python train.py --positions="rope" --init_std_qkv=0.018 --lr_head=0.0111 --schedule="wsd" --doc_mask=false --z_loss=1e-05 --train_tokens=908700000
Each number is 500 + 40 x the weight over its row's rms, rounded and kept within 0 to 999. Layers, rows and columns count from 0. Numbers have three digits each. The size before them is the row's rms in percent of the matrix's.

# layer 2 MLP down, 384x768, rms 0.0621, rows 169-313, columns 192-287
101:433498553514447535420461440487432498512497505450529459498480463497515527584536536475471552439545590538567484475467500473554488537492462466549486509534522566492588496524434561457508439427497441517519512435438504497473422554514487499501474527505532565442524512514469525494525495468449518504
098:459424506542554532551504431488475451466592542473450523425561505484534500502461466468435535436462502457520475465564532480483566474511485511507456516454533456474559552495527502475508497458573495518526483519510498432537566484521522453513553550516512504482500450523481518465504487531537521491
100:439471506472488494437450497492464481518449527547460531569505531504514472532459454525525479469555453480512486494437532473539441489551483453450562497521536569498486421504549484438544518491447435548444497504552504432510473478541497514473600521575480474495495525499525430595478517535508451542
104:511417506431496524494546503547472469552452492554563513467523569467409470442483531460510558511493511483508540522574475508545555515452526443470574502466516562481517521514441464541502525475456507518454497563443513571483486542526543547457515563502475525462479498520477550513525506439487447541
098:470464590433486541520525438490521560565525444522494547555536453416503530510463527480491523441534522534466506456541497494525516478486535509583431468459482493528548546517565531496535472504419553468500450509542511498416480535516480484474508493430536466462487519524505506413483506480480488429
099:509510503456526515522517509477487480511453501462542523504573495467564530524522520554470452528489485563532454502428493523412461507493484493516361479519472491506410551506507509503478496531539444474481424438525473584478490457617420501526541507454570502448438474490462451474607477507481541563
098:525498533462602507518500465498553494484496530557516496489421528473495498457486527439556520475518417484388531537512525557488554471510497509580550468510476481516537499462454528514542486422459467486513517514563461489606654531463444483513419568498474517453541466530506503483520487527468523501
100:600500453547470498570471543500497482433470497516572497478498536453502506502511496452494479514518530517508507505488423442495492511512474539517422498535577529515473495504515496460497499453503522542537481483482451489494428549427541481518487497443526478585464532546496551452492528513484498473
099:512491550458545469429489507455532547459506485500437553469519430451521496539500518532490502467560502551471532529486497537495530458520434469472550456522513472533443497497558509516474437485465533453591512470554509452454534513465474504567477537460443476496524439474522461552458478450525506495
096:562529474476553484472508492466492464453554551541523474521452505498529500494446540483528505454484546572519594520569477480540536470486508525543447521459474514568497547518600518478541556539520460499525476523454547461543530435497509495535487516483479481492453563430509512469522516447484478463
089:518508483476577409491535527472423527529526495520479541448464492468517507437531466469420466525423526534503508479535552528501541469506549516488497459527557585482495485502530481517568456499467601531527553582521437463490535569559428541479438528421472528446467499526475447475426513506478444440
098:548505547482527507527430565483466472503509478494526532500556541474411511479474492535525525506489487469542547566473529578475492516489514499510446572515450513478490511438460488511520491533525554495467480547478459431496483509475546506507495519431561575545554522508477425523476460522441533577
104:492484433446496431488538474461470588478458518491464512467541494422429562434558485481495428421534606480516478428445487527485496495517491477483519499586464482481497528538450533538515538493455513543459552386531502481439510487493427490475508514524534471510490466464557517465573495488500513482
104:533491486562531486371508521560498478522474479553495514506532489446459517491476560481496544481534407534468524550486503538426460488442430430466481388500501503397460423452499509445442473469469556526512423506530519458438520472537473510519498461507572530425537514489521505492487510541504427534
103:526462529500472532508462517419494520544483523574505462477531474550508405398528546414544494445502491507479513464482509505416524405520481498469481546436484476477576436527461444495552543435523567432538502565563492478443514472433481527474446529529515546516501487512472547474527412478542468486
102:530503498496508457491516418471462488504452532521500477489548476444474462503483491491524427490520497550551482559517538478507571491529532509578527489465433491535509466447528457512536461494436526466508503499513492469485474504446516557506542505481463556541480543553468560496466489491492478502
098:541507476547468561518490523489478499485565476511512510440434493521479514472580503519499482508551515498522606499576502466497497560445512542552517505560497489575461473517552534482526512480520531484522575499551485530437552461534470447442516445522583460458558513490491518491480525519426531528
102:519516479397465481552512528494454446552468486491468541465461562525502434560461491524473431550483473449601512487492537492434536530500479506536459491502517444515502483512506526566522534482486535561506545463509453459479483495477432465515501546477574512483477533477472402511507537446470539549
102:542526503469560584526463466480472488508469505452566498519515429540514389481543517527522490420525477503495493494455528411542459508453531510558550517416531418459508427438489460497480507450477504504459478535483543459426480474475499464576511535506498556583448480453519538471543425538432477518
105:509477478524520539535523537470445454481400484463537463492466554515415450398496488571527555532479530522522523512507514528515532474446431460561496490480522528476534514453546475485522499519422570453471486591489503533531453497494543535521504486484543477490496407489529417531499468518422462509
100:513538475421477480580518557489456510505476495539533517561483428455556518470475549550440525575540539481532490515463503387529465473481539525571454516544518469458517495479417557530499473488500499554520526536520488445486510525483509505447483498492543520473494545498563498564437531510507458563
096:526445458520494556464510512499522477479486467492491483520539520508485509502450531499542507486561514558475484403520424590534496513443435505489502500475526584523497483526499502469476508520465500491479499453464486487515521475453477520455488499545522549525496487508481544471445474451496498487
101:451524483475544459468546504463542426460499514474612488511484494639476470478465505526460435455509482520486512509572499525527484448556504536494488450493508539546518464484496565466509492478523523479522479469456512488478511524486508494506469525480457503547559545465596546434512543519489514442
099:486509470535429521445514527497496544557482479493495478527531551466451437557485482556513447473554479537482573535459518548478556489551499518437506449497479506433490561507508404569504464497531446505491464531512491523487518449524493512481509507506465491522466495468462455574530474496496498466
100:485579485513485542471545520493490502490529463455518477475470504485531462538470445464489589546454518520505497613457425458548512543450504485482550494528507523447501596533528460504464484475500545536546511436560441482554568515473480503570455509479475450524431533510504510467530509545475505539
100:494543502526468506477503512606474519623515517480508485565482532469484570522466526469519461546530473493508546513502499513539467454532527514533489636547509510515520475469531554534534469567482456435557551502517513518513518401460506559536509466523427490501548445463455459521468485455495498466
099:444531481481456449477458537492452499539496511495537559510495485448480476499532533463515494528492562497480515521522482560490519528473494475494422446530529527485544496500486465538545492520364516451514531471465440416466506530526467531548508469449476524516461540396544465486497477513483541476
097:487512532528556540506510552508516461446489441461573500483580532464467507505487550530454541557442509535470478437555501537488457479484615488471466522462464507475492476526494425507534507523555549416498526497521543517421425477518532471540484468536522474498548477457526519447498521475478563435
093:451531468518518599431430428587532459498493514479489463465502506528475476518483484468526526555517494471443448492457481486484527475592493493556490543491547468484545536536468473459440496504536504515480537520530472589376504514430467514551488508444483471480500483428506522520545574510477511451
100:492564458475510574400511536420566569533458481504519483517500573447542422479507565489460529563491550508538440494531470456510479553489576483463479503457484452551490475546474567611494487473517546567495491527477463517485497475502523616432484539504541445485518414578556541509501568514464553524
112:529440469567534498558489548524479494487494539537519559497487446493434414560494513456525583561451545525472529577433478539496499460468500524501488514531505572482562541508485434452529492509430531501656518505503485418537481513397502517462559510421507536437449493509455536469461488510426525497
101:488485487364405448432530468464512545525481506474511455523526530484498503525518490494549492486468476550571467431546482503476530420462540543453515489479435467547519519438468473500475492467526496471473486432463494557492540436574542463480446529456548552501482463512450474543473454503563471500
100:568450527406518487527562499455532490543554459480431456503522529542514528490531467540470471493489472513547502449500488508493483512517520473478538493581506503537448504434422496467520502556521526502490532505586438492623545527527522509525486413551490498491441497464514495610501433533513507505
096:545440550460439518490435523512507449529565447514500551453589589542438546453411536464502501539518492452462502515526531449493464481570529465467461529532540462545519519392485478508486470519552531539493478506514516522464501463460482589492435466520503512499477480479458515459551558447519439492
102:523530520427517507519464414497601535500486473418490508481453562460464517564491463501473476547516462503469520496544513503507467476454518515424565555502511447498480521505523534485508503571527539453503519462514472519539541560513510437379562443551517491489541473438501495476542481530547437559
101:486477497513477542482497471548475482513457497512490555485528490501431528465483543505542540530444539458483541492502506495491579432459488515450435497537446500541524437498536546414509487541519566521498520520488421430507515437478519525525482564570567551448519485517523447499477535577465510495
101:414521481519562481527519508514572504501486483479466500518538502502534468494529508551519478468490508509544510510504536453447549525464488488404500435567554484508501507556439638525530491534524576539538477503461517526498488558534499498487589415533504495443579477495496503456470530543561517538
100:386522501562509476457482468500504523557467481460445513474444420490491488483458479491463487454533455478470519548552483403578460471516483547465519534540537530505511552456518560517445541522546502497440525475505468424493460487503445517498565378477465467412459524531441477512455556534461494534
104:497520526608485474568452494503474517424537466445512504501432552470540475544499501538432508461584538483503502441540537507522504431526552541497451480440541398483588471504494449498490471557535466437505538501460544498520429562485539493568475548475564448441579447469521466511465540471495420518
097:489526590574519492542510462540484479401487534496477608510431507529473507579519488507460517587467518504487595507426514435473454491575492545578496523437527514565567463448498507481511489492502562528524537430440473451524557475484504475590471472491549473548493464476456479493572490499481499578
094:530504471498489406533449522555512535569545497451505454492545538576498472616493518539517448520508492494513418484510492498529534448501496451419431449566483511467515520496509507428511498479510417476468482503498475421520437470513481536484469502471465520455542421505555504430532427527487499508
101:509549485470466535538522489451471545498548478456537464451520500459493507428448535470473574544441526469504509481452477387516456479466515481472516454496492529450546537454458462495477536529596426514428565542552426511432515505476509479454506519515419554462457533458496556470551482476468500470
095:470437486476540536495531521409496535555484556473467503476514482514510548549521515500456445478470453529511491448522512361507468461508541515530515480426497467498470429556454511524514523468551492513505505467529520415468549482568451497478427494416469446446575460529565510532514452491468524549
105:520488488459492435540477459576482566477481470526513552508464524427426494471468522607465528479377508467537587477539471447479487516473478512442497493449532505546505494531444556546500449527532478503533512470499567529493555525490513511555462469548480525555520500475509553428483599618399480529
099:525457542537559540442485460494538454488482525601507534522503462452466564486534454538490474535485456571516464478496472474598472511494495477468570498500535525455434532497462457451462496557461562502494548572518458531506478557475503515531504527528541457566526531438479475521481478493482453466
090:506524492528558494425517483505526510560509555548524546456455479556558457557512474446471485508468446528494543539592456442421445551532521513565509519568460524460455529538534492490504541456515448537455548551449518477451477459524493544518477483448471509452458525511471434493435531495533397543
091:485500536443517512547486588460509528472498514552516497492527494437477476527475463518442514468590555539522482447492501532468481468484513562516443536492455470473537517530513534425539559434523510468480537453523535482454437446489463534473411432551408566464503453495490477519391425451467463484
105:522436495498585429474517491417509481492444460487488498485481549519475534548509489545539504519481509505464536514514524404483497489491500519471515454427489497535519535462542486470468458476486567582470473467479520472496535536498475576546505534546519495500531514462482540481534507493537470576
103:496505581509547505495469538471495540510555563449532476579500499521507511507530500532473522422476455482557559473493513554501518523480520456597497502533492516421494493470509498511490496532562551440440490563462483479494498494510547524469475478508466466514465505521528421490507415489556469493
092:475538508513448564540494513487518491524479526499506505462497538445522491530500518455462483552512467494516487494567484477483502541528556441431507533565523491477503578514481481458522551482509521428492519552430495460415481483503487561493480476564474540498486480521454526454489497492592447469
113:596504536483438524441580481487488523539449431391500536460561499578520574450542538490524470523454447529489408480493369460545486486461519458464435611492497443537548508530448514506500500461499599509531486466533491514458521417470461456501476491508504511536554457504454526486537455470553470518
103:530546574477535531532489524526599472494478430521456512499530539520497484458444579545542513486530506485410521546433471476462547476535560470517404498433470484501463519525532525500527518478475510594558501504538475540514502554558513525455519519461480541453458496475453482525558566472361516512
119:510537563445439564447464482433477466536485504529410485574521532506478475424506496483487495450564590495444532472477458464559524480483468365507565515548451461520455429499504461571516446564566421542483533455483489456452549462448491578509514466494566510411566469484528497487465487479484451457
095:480517546479540413589474516496510526447503576577486461518496520482567507476487483537483515491523455526545483480493533565556494518572508488467447486448521460572482539493454476522498475481435563495512471511545463516520485533525454560577427500483454508517518459527524452520502492435434515484
099:501521452469382572537475492545481491498523455462520488547495487462514455536499473539506497543418510500465537496554486542504446493499569478508580510557512501528523501505434611469518503499450470439551438494467463430466536498536414451489452484519542471559487483582518513494519501526517505531
100:561563522491401494492503480463474464557576433539490455569485517550424489541471561425570478587542481459557465530482526441469477501470497503515459462501468498511440522558491437514531471529489501506452493508471468555565422522474523550512537443473605544541533525499563480542494502426605504553
095:463512534485618498564508542500511459450493541481515522517536444472480543563530546509500545528497509518487565500526495467595449563536591555465487489478478486493434567492471394522534534440469476492471460487423506473526522576485467507490502505445523514426530518509506426463467461519602468458
095:528488554434505464560593427379528517469495552474520410552528491532550479541528506463471517494548440512524455500510473483452558495472517464586541526483473518415476502465444484511481513462562503506547431479511543556473423431574455498533505435528500450475515486515513543484442484475598520541
098:570495537487530514491527490519490548534543535519533474469562527494468563479472470551539515514477405464511514506516494475529527524513483451506566574506540447373541498567479509449467519537458462440446502542468502509485534515504503488590425499530499478508408531476528466526504489525538492509
120:373462465496502491504486542479499513448471412562447516489515499437573513476493491572519526464477448562500485558409456494532480408464531553470526540500467435487437481490534529531505456547472532490537533543559491482484545453505539491497383533407493524501491458493509567499516516510532562493
098:533468483617564558533581455436518474511485513502489496448461454542493468534434496473528549476502459510459518511464504499543524483528532440522526534520535536481512468503481462493530488506519578508584460526545519563578498525474457476481476495492472454548485483551587452549535483403511517449
104:437488533521494485460529438542524517548518505581561496475522560518479532567573528469506470448426491535425494510535444487445546514442456503465534510453488511477509518477482469496531517413504560502540517462558528544521419529489476478538557519526582516530496515493441448431554548508552529413
098:485493527549541455474565469460533526463504515482533489492446492454576541451565445498482435512399493518506561464546531525521471452504484563469530484529541471560456532593452529467477524542520500529482529499526474495520435558521512502548508504444598504498548547467496499546566546493481541533
108:423524513537591482511396485488491514516577566534411477417494461494485492510481487470506482485453515466432474541552500452457500425563563459500507522553450530518425547450509476453508448546411466495441488481532578591481513562512510532535496508522488421471440463446456477461505553447515456454
097:530487543469536454558512488470568509534478488517468469502540424526468449520512548489513492483466568485426436510552503565553487524489487453570502466542382531477496451565499549519471461495438550477546530425571473531452463413470481568500558456485527537487552467420525461528455475505501521567
089:455457528484484491467524520472452512508527522483545465456420470404554425481514548498563417520480528538493457474508494464452483483591517535468479499441423485545477531466532576503446463563480506494548408410463478493498549502549552456554514444497533473480496443532539528475530561497522510473
102:464548439531546497472472545552512485455522503503554523489540579515506536494542420502488483477453531551537529452544504504502551493509554572443551512376505494528514519560529555447506507447470447509576482475527467546478476554480480466534498499488555536491467539519495570482538506478556535484
098:492511523434490480521509497487493547476512455534561539509446524389486548461537504469509522469516483502441480596485523486492451533476492524456549519535474462428467523460456469587537536589494543490483470528515495464477525464461466647475477477553552552511482522490458552497479464465502526486
097:420490413462438507516469405510529510482595500538499476513430588480476545452481483480550510516490518542445521461456580538468477530513452433538560498544535542552527497518516543437546520558470509487450519446444528508424455469568455472436507467508559514483469496462460473462511537498506569489
094:515514555497578519450514468548565505523474542603419448605517445500435554467501433470443505487482461579485553493409508536465543543480484548509514487474478406549495479503486459507427540534473466538386523547442466488471418580539482466530537537441479472450471454498467475532523509500509505449
098:535636517463580447456539526504516481492546526605497428499461509492457523543457523489519457489495511509577464541415535499465482496508482563517474503533541522453550451507505497534556583507444452531533526494490548496493497573534502483533509484537523475500482546440429488473461522454457529465
106:405462450503430541476520489578561542453502505467475546474509509565477477488480517541552514521471463504424456450476527437494475532539557541537501525475543482510513564457547473513515472477463529496515440449500431453554459532428478465501513490511539490435482606539441509529484556554478519519
098:539518512524512486529473496475455548526523508533560499454479499473547394471569523517505531479510524477509516522463544524481513500454524472544535492471534544479475514523443544424493499523553518450528524505546483503545506488419534483459435536582512531525556469504471456490467586509462534562
105:475429463437480476532423415513488458509480479545508497522522452532451509498497541502465509493568490494497544470562530503505610504497522481489481518399497460499532446474487528507427519508532465513583548435502491462475450507525383538528528475465540545538596430529479501477531527474488603510
098:510489470537471513474502432571512489573470501598534499480553449490497474547504510561563501472511466583440491551505495519539506533489502540462541472530546489504518485529557485532497520496508541455491502543520464481498495465540487473581528510520489479497500463522512542507567449489475430451
100:510502515523575445532464468595562466452504593423520568446528570487556463515548493526596539411480472503560491472461456524462477523474535522457589520578508510518538553535571577532484539542520487463487510484556489531533458494471473550493482498533486533506519419545444476484600469487572422549
098:515454481551503539517519442513489515447528503488404485441503470495461536467489482554490512478555536504440438510507511469521519544518514474552553493559473561472397497492511502526442506487461495492408510444452479505504469438540582483529449585436559541482516501535526507528479470437486511487
091:456541501572509440526501449478454518507516507524524501527524497557514559566442577496525449595505436487461535442413434457528467410409492515549452522493498437507406479470538513558510503543525527408593485464385487429488535562552440534580545522530515450523536550543402482478514522583516501550
100:503544508513422513546535425575517444467508471511570521493508460504491584553568489501495438507396544522427528497468540471515451453596503524442437485456549479508521519459534478477529515556575585489489470461493423589530497535548579441551514529520494454499438400521541442562569445522572482445
108:500542538478590538459471535549504443512543563550537465485530493513493569562488494501496533551462459505500491519495480564508459540472412487581554494462496521536498539497443429542438481503586496462483447524465467482476492456516479455549488482491462486517503423491522538550467423479494546485
098:552528530483504497533517528436490543389521497512414562511461467475471461452458492522560522548525454496532474491515435470508541466554560487482522482500452509485505527541526498465504530495463524485524496472452525527500569502593522470526474487438438510457395553503531496480549502528579519512
095:501453515453419484467500492457464587528471457483514504529472495463527496586546517548555477485481517495422565408530530486583484488459433500484470494553526485476578493520462475469503419529523494519480523535500544471465470540525549511418615483477520557473444577535518468459507518469509537536
098:488489521538531571441536545490460560524431457475516561515569471442531465495547541383551480443548497540508454507457501464579597530531453529504542442507514440505537455466451480450482521450560516449528507441522452527494464423520500500528504493492555479553520475522459514471479551501579506525
099:477548491420440564505507548514479469551431554544596485468488487517461529462512473469548546512528526497495506492454538553462480514530483513478480490448461479497471529469543459517516448515401469541487495559516543485505538527568480531492542435442501532500543574536526501502474509516536475497
099:519520503452475502474472532462557419508527519479517470553506488444538479481510562506498461512479456487473435484491512610502495599493529515435456468482553452527477466533438483460482509440426518532508539408543529501507553490466495508538467502480480416500508426529411457497552492471515498522
095:514454588516424528467518494521493465514504508523478481496447546501451566529479627506550522476545463534605522547511556540471472526451517470471527476501549431464475474531481501524523452518520567501504505458533514474594555534444451516479442458484543547523455485473524547560451521477450483464
097:413468489486506533462571529529486487486464526493476540475519488597475528584457484479448456470438577517540618523534542566535538456414450464413521513468537516543535468460457537454492478432507481505583497504516478540538519528403504559518521538465493514489415509520377574424575540487439482442
100:464511437522468485485516490466485584493565489406472509514477527418551513404510546457501480458492534569474418543550545416465564540529479577513487496598465418496511503471478559473480524547482498514525472482486472459499425490544488562431484490399494481504515496507534483517512555517524461504
100:448518521498479429440547514555428440593481497487434524549563586556466529507482513511543440478501492508552437519481460550505565531432500475465528526464494499543498527501505533501437485462503461417487449454455497449495509509547494475538469484517506517468421490507451485530522508530485454515
107:483459494536463437508485488507499532454529508533641587493491467570450431529554492439457408514414489489432508455610447485506438441556491542527517496425563531503510545536481467424512448485569445547488480487566537484469501507443580551482500457469443456539492402508455475482480544482442514495
098:566476488541530483520514417501501436537555487483470472459551524560440512540514479525504450538530500502497525450450550493573437552475555518491535535473474481509542503511496499504489545499516474492547511503504488476502422482494460439487538542485487521560490495476534534453434496509493568500
092:476540484544520406476498440498472561536505497514522580529471500538497519565516491445543597496562474486432466508478513552532519525564539470480454481484500442478549458502513539520477434535521579541528534497508525517499566507568464481428484507489512529467555525543466480515512560505487549535
098:433499542592488540483546502550579521533497508527586524534498420507436539542499535517504473565452488488403585494480415502552444535427525491482489455522438498513520500430420488600499427482413505539581520428558540469492467566606450454446582378557535496514463459503532509528535486522527500464
100:524465475494424542520511476558450548511500460537550520566481537539448409479467484461489385566549411518534545524525491595562540509478493543545468472479482525527502475561555432431532470459595450483499456507426559523473515562468543523510491432490535459572441561435514425465489511497524495510
099:491425473507471512463489500527503553541490483533446494490537550460609508462607487452523489479416468454499527517503518495515487502521437509520534455527552564453474521539481516478503524521482478473505480514429514490486518452510496561419494506491477509540453493532505440506493508511435495488
130:438516465485442381505481429480484515523525406580483486524447409519521453477411472499514403454519498562519502545533542511536486554449540474447465512513547495435476530462501454459498463422461473541611482567508498437544522520442543502500547515503455504496544479423500456480488487501511510506
102:577465431474447420539538455506496495505542482435413505486561564425535460520502484512512423513426497474513498505513505453506503536356438512449451486506504508510449557533494493523485518504438538473498452579517472483416526586463440496552556504559521505582505505412526565466564506499537505492
099:509500549452548488416518541564493451472499436479530544485512573489474426458501471460525422519534437540502497473532490476489547478532567476532522550513438539561414522565531414423436507501514511468494509633435525511539531515532523514525549518500473532540469485502481480492454466405598400578
106:484480477470486512477507453477496563548487540438471521512499507510430488553497514523478442531383510474534434490515507478428474464476457496468525617445487506579541540535482490505548538497449477553437496554426459520486482522525542471474483501476434521485487526541493451574484497534589556429
094:558518493489452489479612442406449470473524574507475453408537503547574542556431544538460484530528561468495530460515512468511513520468480574509573607446517545487571502472504412536547547486459461475516469463480471417483554446481567468502560478428558482556495516542578587516527524568519518466
096:483477503541497453535448577536487417490532475542445495483493554531479516504446501537533538518462526548525495574481565532543506547497554480512498452452526567518496471459515499483494443557479470511537480575479480449480425483526554510526599424542486453604496538478479467425553565523523492496
094:489436441520481540511536517449553424533523520459576510472489518448543506493542542514510578560495464527487504472496501442494490499450466453529561573483559451530525463476525510534513542500482506519521492482564515592494471506474439533527417482523506488497499468446515582477515440513480506440
102:495487503488522499447504476506576499519496544460546473499506405583576467495519500490520479514532495514620499552552455459466443434495500561555514447493573511467560465573529510512460458476475457535513525471511546583496495543486587467491521509484471550477473474528436505470462534486542528560
095:482517484526548465463466607456522506531495495509532561494482549458538418440498513551499511524486520530473492514422529470538533478494541534467563465574513453530489506481505587432536491498418425512535479490452554565525512531509485528519546547457524525462545533438502509518493516504520477476
103:462467527520535562535504547499438464456546501497514582476473492454565576445463583472503554590517500503532522506470547530530434509458425488520519469515494557464521533549499550572483458496533509514509488562486518482464451501471512514469504507493451518551486536557529495370463529391456542449
099:455432522488476506553500509498540490446485491554473463559512466477524489466430485444525496471511532447487599550559505526495574550425489525537589493528502485443470494490504505512510514491460477528539486548459541515487418511565505417493556569453572521456504472481518522568522539487561493424
105:469520450502509499504552435506480498505484460532511506523510532533434451550440503472472544464480479480444542478583443559533499507429573498464544499543563445558533517465503487477504453414521532466449542518481456419481544498468565490435545503524483537495530471507479409422525478554456467486
098:469485585456517592475618427550503464489494527550447451513493507489549572491457449521522488467484495468491520509570486541527444470452495501469424548468340496535473465526588508467538576488455463521462547460479453487515500525449495483484526474445544562447523519453545560549530393546510452500
103:485448492540540496501462505557459481459544497505538506549484570491435480540545535516389538515522480478480424542512546449493542543522527574480509458497507445480483526464506476490490511528450458530459444476517546466515523485498449496499550453478462519536536470495466498536444462529473516568
095:560578489452486502522491441504587513466514496499476545503465503469524455524468571517544434566511530525443577502501473595547467571507522472446370565519493489514545552575506536496477501525453435558487566489456570563450498542533437482544529521497454462514539520506453530502474522533532507468
098:526455499492579506450441538501505551467571478483547511464462495432475484471518444453526467445465493502490447506542499516542555487502471442490506439552500572520498515499564388472541587541524496538553449499497521487526483530549470498540503481452438498515528475450552471496480431488503539503
100:414490491440462425483500531463455391503509475413529511472542452434498449477516521539506445518444465528501551546466420506434431513468548519438431510493489553450500440506541483560542543472475513488547510532499486492502489499485487494447530534495530423522571531486451545540484454474458454488
094:511527503469490405497544503491484557521504480591532498458469571401513509420472512478480544563514462542545484521458527565497497529414598567477485452439511475499504536425472511477500507472588487530482486501493544516491483501402485448500502545409514443519554521514459474480521554443563583433
093:555558525445499463534488477546480450474430517510473535489532545509455593498496503519497455480528468453541441447513438451508476527482519523517548509442457543483498494487503436495522518471524429477504447449447466520548432560490456501486549481473486527428519491501489469514484471446548465491
096:527427520521506486453426518541554486466506458529559435469512445443456564515460458499494527474500536478520480503506488514554453466484458473469548559528471507427533472494553573497473478464552427470504531443511431404483533522494561498507567578504554500526502540574497530515447563586475509521
140:471499540449461490459554492480471471515429403469468503486500516468463458468494485544526461501491434622488523542516492542563448546503484490516526553558445489530494466466538534477472501502477586432534554510480559531507520509570423493512418460535574541511483510484416464557570579456531464457
097:495480470509494543442490451505508408475531483454469609507427491511529505481572518556531571559512486501584531522490438438494541545531429485481573418544542504526471471532532452501538531533557487545542483574476506523533421551553498468479459454510473475543583506457474472426452524472524560539
099:481536542443431471507538578461551557499556483567571456504525529431453543550452471488491498554619482454527529453473473500526517465486521433450454474550469457403474449451461565447491453486480504554573497464542448497448437537539481495504471502516512544458498502556549538470491500456480546546
099:497510456532408468528554454451486467520507516546419477462437473595471503517455466503510489540521560483535491442532514467480504584486519475513483464516442525463483478473506577415512487552466531522513527489558524490518510486540494470509513515462560498468527527491502534543600571518537489522
099:574444458588447446471539534563543478466399491485496534491559505543490581502468524500541526493449452512482472526471531543513425539507511455508472433626453457504533494416466528489542511513501457484460494410493595545440434467500499530485448459496460487497500478535533482486435497507454546509
105:500463543554534559471451516453444544510482532495503507542496494480496495495503493477465545516507486516439511563448400426523530504528526492511528496479453480501477493556513533469445488503386456510456498483453524460526463420535464507510455515487448553620523504443492474507512505498529496467
092:448504527524459572465470561451547457448518461515481542587463485445526529569477509474573533498479554559480504512556549473486543533509557555464578459441506465526479506493584518533487472499484548498545469416505548488526522516558464471512501469485445515543478513501478514505508543461485492487
098:560608537498481497496549552390433486528465518554617474448511526454503478478524418394502465458458499490481424510466473452497470480519515429548504492500473486502518450557427516425453491482486488539402606510465473513491504501515466515511550537460556531542463435494485441435577456525518462524
105:501477479461481547556531591508455527434480523520509489586509464430440462512569554477555428489517462504483603514453506554526467467490507482464575488478522512461425532447426498544418480460472507457510469500464580492604452551417542519602564512524520462507479573500499493507495470478443398432
097:507522545517545449515443479400521461474498496598528473480520518461487512496531518455454469475452509472457543504527458454455485559499432430444444535504505516487448384494505518506513496549441493451461559386552529474553448611444522479503413509508524496436460489503499506499494576456571518547
093:481504514512498507515476558546492455531446480585492488516455524469545428473521577490504493491441492523521444469517535506510468474459531433439538541506495490475458464472572497466489472508548542493551475548521523448432543445476488504525542547602436513480511498539534446536538439529494465546
101:516434447408538484474515475466514570404546578505535574475529500482520512469501451473502483498467498457495542537482519459509486460445495613518543495479507539566538496527521430474549487576564492446471568534534534481529558445496436469447522477507488540536520502519506514485437527505475563461
100:505462543563450467533490429465535520485538466505540443429481487492495480481480554478536592496476503498520519513516541471508415522459527473401568514555494574474474534422494556542509493475479444501440502526456580517437582506476493414486491478435557473492519486485496471537595475567498509550
098:484483570453539528487511461493527518485507474487504545513493480508476542401549557564500552480511495485543520526439463499491383507524587481564482491416459529519459476521523473495482432460568440534457432380435561459512459513492556493478522512550472551573467469505501511563475605495554475486
102:550520476535463545522517536465550499516506500487543503468459440455489549515467514529463533441381550531507424520572561531496574485495435453460375483488523464499440481496500474511475530484511493532492427483563512538502470456401522454487479518567466502462533455562451524464503484486477502490
104:500480493469438525518539524502508504465541492492451609508499496462548470519511433535487508526529491486509456536463531551466512404458441460568597449459506454534411503536531499509486513518558517519479484549485490476600482507519505423579521533481545467415505444445467512497495516501463528504
094:492497453477466461540510453469549474494506496472504490510559448490569504454555474578471511445423494479532482499558446484446574519549484570465437491486580476460528510466410528492476517559491498443542578563439452461552470558488509527524500533507522473498564489520455567491495544499521470443
099:510459520525467526525521539517553458447560479479549480561501464474473543481513496477565428490545544507457530523507516463441490504486473467492492502421458466486469514555648535441500513529519551479497513538493489547474484495532525423500536501483576455532501554474543465422510467488501447509
099:505582502522502497521517535549492486495482486443567502547496579485476528553489578446486547558501519465486458447452491527565531504564527523535543449439470480495554548551515570494469432451475508478455521482422451522501553491509501484468517479500490455526581467487583494482530460514484467503
104:493438504433437413498518543534473549489424544498559558514433472483435483531508488490507489482454550470389563483543459498486457583463560505454508502557566445584504492470531423486521485450503486453525532583424529453512519493467524532551489535528531514466529533523525452505429514458462463511
097:424520492516482388506443484535502507456484469517499536493488505503455517471518528535482520503435488541515445477521463534528491425483477480431546570540570548486549544409456477531542527458479434484540499494510460497492503427441491525554434489499489539536472521544553495433508460535569561524
099:507561552512484472454497456467441448517513448513477522442489502499442571560495536446485515541459420558448570483536491533463433479527442543460530554519544536478461543555501475567574537512510476537486555430461428553539490614520475414524421470560488479475440565388517436472551492504433492522
095:422506502489505559531604457471471499514499446538496490479523550505538480500551434459502440485482482464478544590416504518502526510532480499507415490508577484474468536421385492508505528585495472527471504478422522542502481466494518515473459585519467478499507520501545481481554497498471461513
094:529500466492460454467563579517513556492524501487534600566483481473571497455445535491576503424466490443519499496541500512496474503485493491441533437461554532543511514455450493512507532456540557478389488593545518452502544481520488528539497455477493480503492411533486457447452468487467558434
103:520458514546531496484535470513508446510476511505448509485493499546522481439450461525404509490414521527535477550472501474483477395543450504477520494506525548479474464509409503454537497522507418474501568519513566488521506456504519491486522556534501522522561483507498512531503565485445488564
094:549461550440585506449557428489554477523512533519418433484479480422476477537500423530516507548523579522499497456557494501554530459524515506556509547560509435481495474436519478511474562538454439439488487518522471490418529553423504507477511516551470486480467501477458555506520510479498533425
103:497479531515499500487576480453563528493400508503451488498473440485460518572488486484460470499553445487477473550612559476514544463558535501464541490475486534489566481457458595574499420492507474551545501538441593506521497477435487591514498482512519524481493507501506483501490614556544563452
093:449532498474550486505511498511476514447495479474526523497445446468514544464524515481560582550545522470539494526449449589476435510491465511467500537523472456522524488543502576466491540551522486485517495585498601505608516497482510491444498515524545557592592507539450460449508467462513450484
097:582492546559548502550494469486536528497478498505538560500586518597512520491478459437469505509524480503460422451496458538437512531451481560525542534532434509543450464482517531516531480499480539520553527587546472447423452490555481472534513509527539518486477533535510507558526496561476475469
099:519556451544484594525527434434510535483445476534509483489582494504452505552523446509451504465534462473486507536442541487571530522486416501461516548499516552427574476478388475576457477476564537505473508498487465511504517531517589527500556484445501499490523504498491483409472472471488519414